Weights of a small GPT-style language model, trained from scratch on English Wikipedia.
Architecture: LayerNorm before each block, untied embeddings, normalized queries and keys, local attention windows, paired heads.
Training: a variant of Muon for these matrices, 2968 steps.
Each number is 128 + 24 x the weight over the matrix's rms, rounded and kept within 0 to 255. Layers, rows and columns count from 0. Numbers have three digits each.

# up: layer 2 MLP up, 512x128, rms 0.138, rows 1-53, columns 0-127
# down: layer 2 MLP down (transposed), 512x128, rms 0.173, rows 1-52, columns 0-127
up1:180036130075136102116091118120094129137139050133159133129165115174137123196125180123136146161116201152106109111197139178112097116119139098119108189162126093114156072086161118103093149167093102121099137118176161150148137201140109162160104142104118173109135141092093044163127159157132115120162084144190191162054082082155132124098164131126111092107107153105121133148147069098107137125126
down1:135124131131123130131131125123132132128129131131124127131127125129129134124123131124127130133132126127124124130129120132127127127129132130129127122125131124133125124127127125121129127128132127128126130123129128121131126125127126127125126127129128126125126126127134128129126127126131130130128122130131135126125131132129131128128133129124126130126125129127131130129135126124128134129130
up2:085121130120123119156117120142148126162133156127120073120144131096129107087133114146074121145144101081093105115132102125125150163090127134107128113116123185086168167163122124098160098140109154122121117156122141164133150150165127123195134132158128088146123110126163158112151098172110127135142166138120152123100114107129131123076126153088116129122133109133146124101147140139098125123081
down2:138139123139151113134128081115124127179139083108107174185120134150180118156131126134164146058114130164163189124150129117167150088134127110123157154111102097136142108128143149130081164090144099101152134181144163085100133187116104092055109127124114124113168191148111109132136122110120142135138103122173113107093110114097167148136152102128130124124100106114170093113087132109162108159138
up3:137126118117180172071159136096132103141124138137150064129144149112127102110110128134136096106115130101115122134164112124109154169160135134199134156159134095110112145115125111160090151119136130075177107123100127123148089097115151132096160146125132104162162087121122129123116140105111144134123100139123154136129126074154119140078101145101147094140132127113121140145129097114137134171129
down3:116138131129066087131135086117161122163156138122129137070113166140121086138161114108147139136109158089146157163135123103149166079096115092137169095062135118123107144122165133105168113097129153176168083181092092135109117110120128107154133108180131171137124106133111117118088122097127146109110134122156180109068203134084162140132143161128039159121133163154135143133118172132121158105129
up4:128114125114119132104106150122119131125120134091121126190121117103083118126141157111077168158161131082143087113096117118168150112106104102131128155125146132148131149134128088121134084196119103156119119076103123133137166159165112160133144143120132106090078124137117142152127125137095177129150112135092136160129121121107162142157131121171105134169082133139143120130151154139105091135128
down4:104169116129117124066123112150092101110143123147167118084160150126146126105193100124107090085118178105149101117122068150133103171129106148120171098156125123160158112131196123134205130157172119148143111158165127106085118161129133145062128122106150131053166162130095137123122100117093077151135111119109178127123165163113068119150167142138106150106117222135121126138136128139149126094121
up5:104146121153100089126130114110129102120142113161088096098110124141139098158110129116134131161144136135116124132122095151098126109083107137166142133130122148150129140151132101130104090167099111157092116144123137111137122095140099122118101142110090146100140168137069170121125157096129121133084103118112140165141131120157086134168128117101126188132126103184112168125102123105154105151083
down5:063128080167129166104142140141122121160144127149105088167129129135087144095132095117175146110138160137184174129098096148117137127124111129046137140131119164150138114132113114131078099125134139199108131170116100121144131137165165092080164131073137118153104108107125142157123170126091112126114149156112185114153107169109113147126144150131077167166104151150151138158114088090129098115129
up6:116164119118168101156147163127138112129140094126138108113132142123117133144141130135143163131140102116123125139145159145111118112168110144094168135135104113118143144138122132072112089151143116120093147152150101165157152150148108141147138114101154151077117112112102149130128175070098096135070137152101141166121143091139115110145101134121157113094106135127096151142095168137147126127156
down6:159109126137080171095140136093141094152109133093135173119124143136167134109133121105143110078153167156130117107117124116176159142147144148132189188111112131107096145156155149150114125141092176051127088122081159108123110088143120087130057095176094134115100148139142156110073125119150173153141134129116123159170164139113135101174117093107140091124147142146114126063145102127168129093092
up7:153126112146119132130160147100158141089118146119128138127172130123119152079118104126136168098142151094167132072162082115102151128112123138077090114130144087124096160128136079142142138132089143153086115141148152145129127090091112119135115156108112128111137150131152126121122173143136139163163129105140135103118134119108093147099162133141182105123157118121148139105151126111092114124118
down7:144142152106129115148133160130100159114131106163115120085132149155144147101132166110145125112095168070126134144138160146148179131177151119191158079111171106133134169120133114152160124134116150102090124121191126128146128100158102142072150078166095132065174132067132123166135108115095153145124081131137167143091065142086135090116082099114101140092089104133135136139107120147175111182088
up8:125115129146118114141113129141141146131181136096118070151142095154114133136147123087106113107105105071118106111135136125157154137161122110144171160132124069111199121144131120120119112107138099097050119185110148120148121139111139087119144144134098094125174124095162141173182183172084109125137112085163114143160118103168138142097111132140120143110153103084111078130112169153183123153120
down8:162123094125148090140119149129188083116103153129095135169106163078102214205148176116139145114138124057086136111107113118135163167108194106109167169127110071125084134095106120172121155132145130107144106161121111086127166121120161125103171125142122147108113087118181132153136129123097161149063207110125051166008083046156138136149088126170112143116126190103095161106125109149134076106162
up9:096128170116139175108136147142125131147119127151146137117138156145171119142115115153115098155105127135093149116124159124158109093089146098182112103130116128138154103112085107144142133124078105096141107141150139148146095109126114119124128158141110163126129157132160106123142148120112134107117124159122115168125145128110143114138095128138124134118109131110121143143108155145172087116173
down9:126121121124121152110115092179136138094171072055135152136117087140082148143135069080174142129115072116114217150107101135108059124091052123141126118121145177148179163183143149121149154148161202042128137112134081128125155125083161110175152123179113132108079175149115156184115124116116142140140163075129164131127114090181082163109125142107139152167136103157167150126087131054116213083061
up10:121119101078091077110111098145109157128105162131153162136104163104121135150085110110098123125100150172106109123146157110131059147108163140166139144126153148114127095126138123132125090094121112131135130126189135167160169141113117158162177126086096120149155164078114083106152117160139128135104124142165101109114127146174140105107156111116125160132123137131149126161139114116102135148122
down10:119113084109123116097134158159153107142098167144174130111080134150072134158095122144133114104161108128097153070172199155194089131164143143143106133137189111103139154127170137111124105100130125128155131106048144164122121132123140174198108172044146139136073145117096115087203116137125161167139149151118104100142104107142098096112070101077078145082126100195077148106119119164172196165162
up11:093122098062127099132138131110133121086165140124154142153117136095160085107109149097134154142116163125117140099126168123130090137140151128108094074162143110135128148090128113137149156152152107135107129124124130139110134114167122121105132125144128125130160095133142117116130139162111115129118112124087116141159125122124111157186167100153133114075108138117115122121146127113096145077132
down11:161102097202109081182090142110142145152164128143155115184097088139129060098119144100118207138129150200100104156152167149100109143182056098104166162160139125099146172098174149152114120100150103085101079087097116072140069080140130127139107151105158142137104120147073116117167125137069113115147142143077112116192148044115078107201148121154115163129141115178068134124105134162151146212112
up12:132140163125116107092150119115092098187128122141160139093180118105170148122121150110116110108175155119103156100128138124148105130118079134119120153159110118107129106162105143127155136097081152167151178128125145149132167163132118122130088119141096110137152150111106146122118148121174163144132138115150107151112149131123110131129132110151115125167139100155146136144163149110092114161122
down12:113125110132089103148161123101115155128147172157123137123117157149135086169146132112123120113129118136136130134108107134127118144131125125144138112134121113119141141148132111140129129110127124119121131121150137135124102123096134126102127133145135160140136117109139115116145107149117155149089139120137089147117146114153106127135138117121148136140111135142137109137100113177127123063132
up13:133127151104125111102120146127152129133132150180084093114151112128133155116149124160131113115147174163152101142144105111103158164141138105122119121127109124131112125117172165112088113110107175143144098086156135124132148156123095107119103116169091171156098207103109134132123108108115093119147124119131119135087160108129104138161100114171150152137149099129166186178099110104107112140106
down13:092141176125105157138133071152134176119069111093178103125090098071069112101147129099114146115098136160159105133120126062094136160138099165092117103135127168113169047114146090118148129159135075153161130174109170141099144080119127197147163107076105165093154125137205146138156131163062136103101142161090157133100126099159110155112128171178129148102145145130112128150096123124119132165132
up14:112167158127140179138106120100119135164163094134153148103107113092141152104145129113106134145137112133106136121109138092147070101149118150120115125125108102093125126163093138141134116133124124173083105156092117156134193150154082169125126121077131147123172143117189164119131141151085114118118129126118099124120079124161127120138153146157084129110145136126123111116128139149124102076102
down14:102121078191129093134104133171115148134163086131080131122129076159141122172134153165168115073092163126076137116106144168145133117155146117128097189114123169151132136158103135074099118112103135125130132077133140138124126109077108152106134118109138137094077087118085114121169139085128136111157135102122166099141185140140166142178140168126185084157157146134122184130134125119104110140082
up15:129148148098101119133131078131099125147118116145154160137103146089147146104127128158167130115123137145098112175120176098075095120125089150145139142116109100099191082126125174117076159152148115118092138123087137174134097139149088172157138113141099168175185114129161115124147157125129102161094099104128109105081104162157122137114148119172137082128154112116187114129114127108143112124121
down15:100116157137132147130122142166124101117140130122100113124094071134105130104138134144136163153132057111140163181130132167092193087143136123136137148100077094129100105114163078100119128154141154170075146155157130132170154205153162116132122124092159140130141119165154150133174123112122116128138154125046079108142153098100145129127089143116123059125127137152139099150032129081207166096104
up16:122156191147136105120119123143094104119105111118139111140141163132140148136088088167172121117099138112132119143128160121162098099129158146198154095157133116108083113146149157162136147094167099116157113165187143148105124152103110089117116131116113082128108132128167104122177137135114140152064086114105095143139102165145158147142119143148161120177091138132119154118097131089156102117147
down16:161139111179149110140114126099115131161163154141119090126134125129155094154111163130160151138141056161144138076117122147093105151115169043102084098127112154125152158149073112092179101162116143134093160086084129134137115117094148174101143162175112159115107149166120127129133136154068107130099101140099117075112102110161075136099105144227136134173166165111135156162124088164096139146134
up17:096147133109093141115154123137115125127148129145116102133133121132096118155128116148096143130123175136116156129126104121131131149127123099150139101142117131095139142116125129116166112148189123114107112138153127162133136105150132130131126137083132082127156111129111153149126128166118112114121089138092158095155164132128121140097109141126167097086144127092136116143168106091121133139135
down17:169120136091077157157096149121101173111145147090127098116138122137109147087132141114081151127130136130112137158152148130152172107108136080094104139119112147115114175106141129111121120124114128146137147157116124120084129121163152131110135089132150142122120159145093111171124127117109128125128123126123149141158114125159101087133112143134129134107108136153132106132147089113151165125117
up18:131113112075106129096157142126128099137129166133148089113110122122081140155109144115104148133094142110107123092147115101130133154149068147143168139125143154147102139168139116172094111129105106133119162103094111106170112119138142137088172098158150137123122103114132140137170106138095124108152140085145142141159140163159092128146177107147165149113089120125114148095100134097101090148125
down18:154192153090083126126148152145133095143101115099070156098158149144121112172137173194095178163155093125094140095130136069104134120159147159137109166162130090101110104136128143114131132161135115091117099170129183171089129123142078118144128135105066158086095121111136137121085070108161134160138125117118173131119138130083173137153165061089106123188144138168060105070112146120130113141153
up19:166096114142136103127142153090155102140139097115140144112184151117127141129121106108092131114182092132135135145172118126101114130154133146131112137128154139123156118124134150104105118130120099123087138140092139142130168107122133114119167105136147190126071117118114121118111154121092141159162115129128132128121134123133088142128119145112095141101147120151097147129087136156160128144115
down19:119125093151096115107157113155119122105116141125124127130093098141153081116134150090136101102101132162142155122126162131105157108140103119145157129158132151155139116167093103127090129132159119105169132157101142121135114120164115123140092152092170120107136175159116109107094138113116123116114145110116144120108154086144151131165144106144140155129155142153114137116125121161136145109136
up20:135106179182127127121138124196170101100099111125187117176143131117116120084140162123140137155128129171106115134101142115112117112138181138154101125146190139161117166108084123085134133158169142098179116108091122173092123178103093140138109171108089150095119090126126127155115115105139130103096139127136082166104105135123151159132085153102103125115109134140127151123147117150136096151142
down20:105086116152114132124146125137123126120143121101102132118112141142165125132106123120145143103132066094176136143106124142131092160146108093132125118094076142130123105123119104126138111115113150145114122113188132116174156082141103142129150138149107145173168139143114116153147113125135167138105098102145125122156126118146079165118154110151176123126135159105149103123142119097144112152120
up21:100158142113136123159123131122159138077121136123083109103135153127127113164114177143115162126121152079131173083124110096122153137122157128113109150125128140132145139117126097136126110153147111142136100084142086165150101107123134145114195105131118154092108130158127155113107134125142111133107124146134127131142112156101056152148155105120127112090188154173106094119111140141090103140181
down21:136117135172139147089159137083155047165114140131129102170140168121105112121164099103130139085123122116094139085087177130136155106093129138148120137162179093132134133114101129073096130145135169084126104140168144100171179098133108166135096105145115083078088134152130148137117147128097148118171160148162080080121177148093140151116111139107145106186145112116129171155135127141185182111093
up22:149160084151158173101103098123093109101088146182157159102112107117140129130159135159107123159091128138121107104122095149126125175128113175162129136136113113097171177100185119090096152134187157143136107132151069156136139146122111132165115081111138112156117144154179120125138129135112084124092105149059123124106118135137126100124122112101104130117121101109128119137120129152144146139086
down22:128103166191141104138152125101133125107104150108152099126122124090143137117126164116140128136123125147160162125094134103068064137102138127126147173124175138145114112124139149096116166136155133097088140136165135105126078134122149116074150128130161135204092121160095157104095097131148114138136109147114151124163162062114202099117060112105139077140096162107160176146134145148109091148116
up23:088147137122144129129087129113153098121111141166139125141136140119148080122054131134124107122085133112110161109148151092118130118118094146125127087123125146080148083141108115100153092114095096156128124144137141175129130113140120147116118130161131164090104117136089139113123156155157117168084147107150137151181223131097074117148147151091082112134138148091120115107154078106099102111114
down23:130129102141110124086137134134131137068130151115117115093127132113145133137147119123108117123102145158131111133127126133142164134148120144089135143127123107128168120113142152145114161125111131115119154098181104139103132160160142109139122156129167119124125148149141123120134152158156139132085109155116103171095096113078136146109093125125157133093139108132135122131115137125142139140125
up24:103122147088114150126131151076152131115119154152137135139151152111128065103131137111125135144129129136158156173171138114126109124182132087166157164138082108070128139093139129116124116141102137130136111143132133151117106131124114135154116175109109160106102145107133120155098161169143121138149141091144124113165145094115089101152078127139157135133154149147094141136133135107096153119133
down24:137101118112119092126134149133100140155113110151113107099124131135151132146104146151127113161118140142132117139121113144107107130143145123114120158108147144125074144155126132141159115102134139080152114093129132139119125109142137116125099099110165152097155129118112136161127083099102128132133173137111119098105130170171143175159114098152131185127124094067166142102185156118126122109117
up25:162087172130151095142117101159132153117153129146132144125161096168134132126156152144144149183115101100109125113117154132174169164156135111151121114111154145122159115148156127138135105147099122152159116135133169134146148113138115093139130145174150118114130091073099098134146157139127117139138115127130132130138127106129080122092132107173116102138113112119123118136123149108140119134104
down25:134128132125125127121121124127139126129133129125127122127129133134122127136129126128126123128132137130128136128134129131128127129134131126124122135131135129130136125130131124119124126134140132132123131130135126123121128135119117121133133131131125124124125129125127126129120129131131130129123128124138138128122124123119136130133123124129129129128128129126122123122129121124139133123132
up26:131164137131151147163120089200132124170102101147119149112130108128099141098109143123096167101128148123121156134101118116116127152128150119146161080170133152118111153106133140135103138125089112139121169136153119128138122128106143088128134103099133174141175103127085135119105143127142154161166097150124141130112159145122129092128125099166150104116118133096141138124132143118099124095116
down26:113117113157139136127103140125158134121137147122149124154115163160121131117136118122127136115146124129125117112110134123129129120132115115108119096165144104112150127123115145140119143118083127113107127105126127107119095121113155111099097148144134138153112094143129103115153110141127124115153134106134155099102152146119126151139144154113147146140110123146127148107118123143107125123142
up27:106124109098135099122142129125118137121090099138144162113140104058140101149114171111104130151097135104160114060077149143167118161162138180128169162140090139151133135090123079150146144142113085161162122125119147160150070114113100131133137128130147156123173120089162140105110138122068145159125104127106121179152125127130113127098126144121170108142124148134124160123110171098102126127144
down27:130127124128128128128119124129127130124131124136130136130130123130127131128138126130131126122132127123133132130122133123132119128122136130127128135128128130125132131126126121127129129129128131127125128126128124124122132129129129129132138127132129123126131128134128130123123129131124123123129131129126130125122126125122129127128126130129124132135127126130130135123129122132134124128125
up28:149100200124165131132096112115129147130128124141123093122124142121173124158148120159112133129113131113120156126119157144115151107128127099171135132180117095136136136167176138134141130112120117139087120151091180106118126158122148135125108165145136152121122149109123137058126134111123152123113166137153128141142102106113111131166139145088111100140076135104111137120096125113117141162125
down28:096170128135139133093071164126157065128131111176083111101091122147146148099157098144093149127101118109180121134060194114135106115165089125154146128153135111082142154106147166174113141171137152123087125099118161133114109120099130132135151150082118168134109097134067159106143125109097138137148168114134143100134100112149134129144125139140168136155144105099114128108156108147137123153110
up29:096095191075140127127118136150144103092178106160171127095153129118145103133140122134154115119155105119097120148185136131145125138100139146149168125126156148134107154083105132086139124141121105105128102143145124110180086156129142081176158161076109167147148131140142136144106122086127162137119107127102104167162118092117142153201094129134129116096139134088128121165085128136131120144076
down29:135109118108062124124132105146107103107140145063160121081128160134125115150137127144124129048130135147153156145166169136070125141134098153163086116103158077055123147164204100165104148116106152129116114155165062112082130178149142141128157164107147104125159095141167111166071120101107103170129109130141115141128129057087143202189088125120115125121131107136165162129168165131143113120120
up30:102128103100148112130105138138157108097105148149101119138136166137150129093103130136098159133138094119116149104165103131123157141101136124123113108100104151132156134117166084119113086155135120111118108128167127131123108116121125090167150152099114163129133119162135131152126095144124131162105136130106140099128137084149124137081149135139127120120116139141117126092140109135155132087126
down30:063098109145096172149096104159129183139139108133114141151129170130177125144116119104109164108117088130144077088111102182109153127128185158131155095134117109126139108172068184121118142082120137145128142119088114135129063098111145130131110135122128117169075161129157107146147119105110182134100140112138085124124091110116138131141098175118136145162163128157104178150166117111154140158145
up31:109138110096124128152111131134165146126149146144133145090136125143123114101113168094106119144139137118123156155130113125120131192142110111070131112119140139123147143126124148151134117160112156131101167130130133141142137153105116099169093094106122135127147116134122129098130119116146087139120137120167133117131194135113124075097148134121152133108168114117131105129162127108122159137098
down31:082147136193161131112113133099155103136156126110221091200095138095148120134108099100190159094112133097113097140107139132111095115113099172159100136117110131135129133164075174116144136122169114125115098138124136139107070147120149121122097116127156128139105136149150086137103120103104164110145131128103138162129105109151146158126139161131100138152116103125077191135068091152144109151167
up32:113105105096140139157127125113112105151141101135113132120126141119112148138174118150110128130154120141163151139112152130131141140129146159155117116143119109150139166131128123141070134110143141126104115118119119131134117124137131129092132145075115116168146107121172116130109118137123123138110102116121151128137133125095117125146121139106151087138167155120147129119100159080148109129130
down32:124121113159111099107140143130145125081133119090124153151107108138159140116119150125105149141162114125140150132127158146081127082095154131120124144110141172136137101190069099147158145119097113120174104101095131104195118141136139126171102128144116127069116126140099123141116126117153146130122132161149130129148140169117168092109114125115106130090085127112173170125137143149113119172117
up33:092137111104140098117127144138126147109093142116152132123136122129129153132196110144111156129117147125118170171111123101109142151125153130124132122116143123148159164100132088101130122113138136114111127125169132154125126174128127122128113147122109106127167098085146138153118143128147110088105121081134144115108126115157119073092119142114125132082151113098124103114109087177124139183111
down33:065126098122129136126135100054140142149173127116158144106106158100145063095144145172095102160093109133147105172159123149145152125125142089134123112145165125101118100162091166116124130138137127124161153179156106113135085082115105123102122137124143111101089171130117107132158092107130139107142100141110122110087174139118106099105134124145146091164132145175139181152136191118151122146134
up34:154143157161121123096114116168085139147160113145143142132135117153141090107136135134108129147146101144135090181140076149153137151097109121168144144121146144146095109116108132086135071112109173109102056156175137120111144129138141074167140177104099129130144169115148163098102165101112096161160138200125141136131146150120138148151080147178116123114128067090139134131156179130142137079104
down34:098135101090133165085181100180143094104103162122062085148089147115052121148128075213125127112153166153106100167104131133146121069161191148161120114119092081157147148106139079131122092080137110149103142108183128130085126163138129118107172106165145096143121105066153207139099156090103203170050137180091134145117130113149088153121120171133133146156113051131171141170092089138138157163157
up35:140140142119127112105100193154133098109147159180064198140187112137143159148106128140147104132123111121127172136135101132122117146092141114152120186167094098147125136123148124132079175127154100115111130118128138159130077100141104114099128164103130156130132136076162134140137139135121156161082062123149119141143087135130118150131162146130110175120142111142082105096077126163162099079137
down35:103123130109125106118079070162139123090177143172110162111126126114131076154124120100122146100105124095132085135102110122120131120162119120191099098160133182118089149195073153167136128180117155105107157158112130110128134141129107108144120161093147147127127176095099095076124153092167152116117129131167072129121155115112140150176132103131158174171133185108139173116147134135104076117138
up36:120157161110137130134111136149098143167153090129115112115153133094166129131106138117117122138130098106132160100175149150117165125090143140125138119174109122115161138092109147168159110087121124128151129107134121155170184124096148108174140120113119087138149112148141110135133165136097118140173095116115099140132170102113143140113118168148120164139136123090121127124171125123146136110147
down36:110122143119136140149104130114140114112129141103087121101131123124155173116106135148146138106094130156110168119194148123104181103156112128108112104099113159094161137094127113150162127142132097146127128147116115126120118165114166104133111136046162090128131089111085148164155140119166140114081141131099116093149174121127114092168098159144124158111136120123068111174156116109129148122140
up37:091139180123080128086155121113140115109138116142145131104140100085107088117165124109163119131135122148146129118144145104130142138136151166135127119158125136157094145185137136138113128151088134121122092105121137119140151115132095150124102147113133139130111142104110098135146113091108140133144099154122116146134138102110104132155119098181135165101149132140111131122123170084106136176137
down37:120170107132141135101164098102126127137108146133098151085114148156151081136133096134133123113148137067095127092086129143151129110132150112151063134153143151149194111093133144075129139152162147118149122071129145141197091161144151098100094095113118067156143063142113139135167141120115117126119140165158158129115115122149149117102101140120135116144163130128161132156107151106155108137102
up38:110079101096157139129129103106128147128121128100138106105150083141142089160145150117129092193113105187137110143121094111119163141103083118192152131170134131078158102077126100167122123100099155123136099097132167144196090118062095068178124124132094144087144145135121060131062090103083099127096115128162164128131142145149099098118169116176144142123150141089105129130188134151158124102100
down38:124123129119130125132120125136128128132124135130127114132114133140125125127124128122127127132122131126127135125123125126129131134135125129132119126135128125132129138139129129129128128139122135134132116128132130125132131126133125126127123127125127133123126128124135118133136127129117128125129127134124125118123127126123132135127127122122114126133139131133127125130130131142127137133119
up39:133120095104139140102098126103146129118129090130119165127125155128070148145132123131113126108142140127138135130151126142146128167149130119093147132112113138119122121132137140112130162122116068125119110174123118126174134161144143092116122100137095111127159108083110180093174122139116111117134110139138205128119106157157132125106183123130148121092184127104136131135128140147122143136107
down39:124129168125106164111144130167136158133074108179130076081138133129167100109156170173180084100165112138093165133136153144149119088124126155177143116154080105156130151127099149133134119127101174080139170122160088152096114114087095159144115153098139142078118131134090087133155115157090139143146130183119122105113099097141162124132140127114144100161119146136159117126111127061096093132113
up40:113107113162098104115161126113122122104137141129075099106109166101127135110130123126113148129135122129146141110141146118112116140101116167177147101163123119108138129096087130143143114121111160104122124121141135124138147107122110125141098095121117158124118096130147133090105111136129144156140128122096149124093133114156093152108115140098086142148128136152160178158159116104123094147136
down40:147159066144141079093132150133185163147118152108124115145125130115099149115112104145109138117140092108158126134094116133133082121137185075106155144076142124136147125164087136155163136031141156095114127152148118134136136129128137139130147122148158130128082174122141116124120075136125186179106162154121120131115127112126132162135119104119138107093095136103098141123095092129156132088170
up41:112092111119133101111112123112154154135109164108136111100133114123125131131137154156101134104096156112094138139134114163119124146099143164144134130142111159115137125124118114136179137149155138102103138129127122169116114155083104129118138150093114148108124113117122120162103140164116129182113126134144128126161154141127142129144127145117124111101136109108118122143115107108106114142132
down41:112153164136140149100117132120112139130121157103128133148123123143160092157141130129168136101129137104142134141121116144120096150118113146122131155128097122106136113151141144130097114123118143135101133130118102122101132117159132110105134122151137147107090131114124125114130114127120122128158117102099145170130132150129167101120111106148148131122145107177109137123132122142115145108143
up42:147108104089155071114100136171118135107127143137147121137115172143154192145117120177115134112142127078178154105108116120138150129125142128142125125115102139103124147097172115091138128122138157103119100133102115136181130098141121144149102118157120124163129125149121145096099128140129142138112123149091089112135137138103125129131077143120109132140138132101129117097138175128136134093160
down42:126109101129119104139141163129143110119087103103137138135116137132099164130113112143116106119118151124144140141112147157141141118125131165119134140134117127132119130152128127129126122130123137119114143131125141129107131138112111108131115121164104109126133110146109101136149137115157100163142104133152141142171109136069147108143075125074138104146155116124135133147155122129147132135161
up43:121158126128174140169135104111112148094150113117136150102143143142157087128112124124167105130156128115107138083149131086169145097134094139114164149137122176104092160139132099139118134127169107160156134125111100133136106149142100136108120107122159125111153105113157122149119126122167135150145120113129085116167075097165155112123127126115124125122104147146126158091151136130095146113121
down43:185079089208098135143104144130109108179171147105166162104101065113052129117107103144119152140086195106148208138138142119136097188134077121163180151121109117130123137129078158186134150130161173118085147152145142074106106100127137143085202169100131137133137097150117105103143131118139149137104214083123154174133115089129135135139159114140090143065152125142136067106141108115083122109075
up44:116123142118117143138128135120155142132096102114128096108130131163160138152133147099135110173142151139118160115114132121117130099133132126132160085145093148123113134152117137150123113090111138091114145153115134138112134137156123152151118159147084107132158143120096143147093126119139166169115143144164098095107173116132141111104123161095127153141133126111129107114114103133133094123141
down44:074122172159120147132096133154147096106146100094094122159142083104167136090114106116121143106099093133112132094120129123117135132105142123145101178109091153185160134135106119087128159185147122097154131110140097122144123084118144072127156098106171166118067117159162105161101129158136144089136118116117159156130073141107153067125094160137134115168121100132184140144121179154124202128081
up45:134086181134133148089127088098116176124129117145157135125140145145186126146121178137145093171185170124151165161144149111150169118161112166164136148174110185162136072131158127115122143160136096110128107135166144143124125174152132162130132148165114163142105161191166138128122129093152148112127086173159119154155117142157126112119136161125171115164155161155159109113106131182151118112128
down45:131126126127121124113129123132124125127117121120138133127125130140125119125123121122126130130128131119131124120123124130126138133124135126122124129134134141128133132124123126134123133133139126135123121128132127120138130129133128125131124136119130132129133131118125129126122124127118131134139133130131138121122127124129129138138124123127122139137121141124126117125129135137119128125140
up46:118163118165125124109130086113157133107141160160124112122126094118144133126141145148123117135145127133142125151137092108117098140124152136112136156133132166087149127154122090100101100143102150085114093149144150098132123141112078119162116157096107148113102132132151171145147152080102122107119100128077124156137125092116129105121132109087122155115154085131138142159148157157121103131093
down46:141162101152136146157134125120143134117144125108076130103131142094167111146116172162146103140130097093138160171141098101078080167098156147133148156162191123135133114123127123161099137113147142097127106116127108124114128117105104125099116154095126105098084120088133123129145134159098141166110103146107118110147103125187147118093147136133110101140125115113169197144159084152128123112138
up47:130143159140143156116151103162051122131121130168096069110124109122165140129115125135120124146131123150143131107133121116132139113130134108148151150136156109132135162092096101142129164119120128111122080130135102115116105153081111108132150092125162137133144106127138157115116128180134113118134108130076127130152061120190148120097134104084124098104168117136112149075131138116149124130161
down47:098131130142095095121104114090137137149162159125111077117136125121174145073095114152165122143133133163158125110162136111163129105108121113111107087083166119121136130066119127053164152110139128143086133097165068120129111119149127161182146105120140100086095136106093131114117149097150157112134135116138142099154158104151166160161200112102122111194172133093109141154148184150158142168193
up48:142141121145125124129145132123146123101159131123150137152128144134123109142125149135143110145139098103112122143122106113124117143127138171151131134142159125115115100125157129143106093143123167135124153109133125126155112140126127153131108173120104135135118155123132152096130118151140115093127116112084142157096121137142135114129129126125125087129114128115128124122159137115130119151123
down48:129155162174129109116151118123156167127165127117140135144122180123144105122141139128141139085131126131142141148124120127093129131151153134107142174093082168131172106125100145159076141096097223100087138114105146089125132127119138140116080126143151146126121135129125134117129089141142175088128142148080143103109100106133130126123125096140097130096143084145113096097107102122138132121160
up49:100067096129175102111093094146105153135098114148107151099185144128103074154126177130119127193125155077181124085166144094174144136116122153116106129148136105109154153125155115113097147134124117114149131121106149141136152109129108136124147086108137122078189112184127155127133123137133142164139144131096120136084126095148131120150155150131125131110158121114113102137096113112172141137106
down49:127128135131117124123121127126121119131125144114124123133125123133126133130125120130129124118136130120131136134134123136132123134131124139138130139134141127141127124138119134125128121125125126127136125134125121129123133124115122122133119128119121131120127141140127130131144129130130132123124130120126129125136127114121135125128136132122121132132113122134122141128130130134134131131121
up50:111098132119155124134134136150113123105103144166106113133130178132150143117146157109176098132149167146091117102135147147158178128186156130132122101145098125114165091176147094105116114130173162114124114127150138101117114122131122143066136117139126156094124159073109133089133120101123130128111120143160096115111134119113134153123120123165141138131130116124142109146143178083122151154126
down50:113116141146104123102164125144125161117188139160104094063138085102101096111117132114142119110157133122132130118141119119113124111118160115112166148117134103167128141087096166144147145155151165165103082168125147175067135127135128117147092132072160131122101134098137131113119158152098170130097118147121144125111090122069133157105169124177153124138131121094122203113103167129118144095115
up51:137150175094145135126102117164128149155090084116120102113105138103102143148118121148142138118128126103190109119125130138127119111112114123183167130147118154141083127105160101144101097079108105172133117180160095082144118161116167162132122126142149162129121131135106129127147157124146138190116090118137151159106149142121106089144099119144095092135126139078116133102123096146094103165102
down51:114100154126124147139114099097138157095179114144131131179174178110103152154128154096142125088121116135155131067123136116136126139155085107173105122168123138131179163128145141097129149126155126125092090124141107120123140095075131086172112118113113146163102092086067123139091109126106092175158204143154099132142160098147160111116115090112167156154134125089158193098107092129109127158120
up52:123090129092130112131113103152126109145155109145124156099123144106111138123133183095125129105112131125096114100154155123073118131147159086142123138119124127100146170121124159110148121186150126102126122107119092140149164110152133122125105137125166137091162121140126102138126132119127149115145107126119151126140120127134120157115107129116129169101167117118106127120136134115134163116115
down52:137155167127130152141108091082116148118175154113137116135147109124145108123120136162141124150116140113087098161163159097099135088081146112131089112132196118089156123077176132091124135165111100156054101086146096150093149129087111089143139095127126150119157160089121181127155137163109121156090146104133110138171157149112114108124139135098120117163145114120161179108104133117129141089129
up53:114107162152155133104123155121138120173161123132131101063156132096136106154118110139121098150119151097127106099138134125115133110099140139124108145128130081164118095102074104183078117104109143143104134161135121138164148134102121149147112154102128185136108144139092105092140123098104177113120148126106111151113173149100107138163121146114117149166155098118118161126133116154161074152129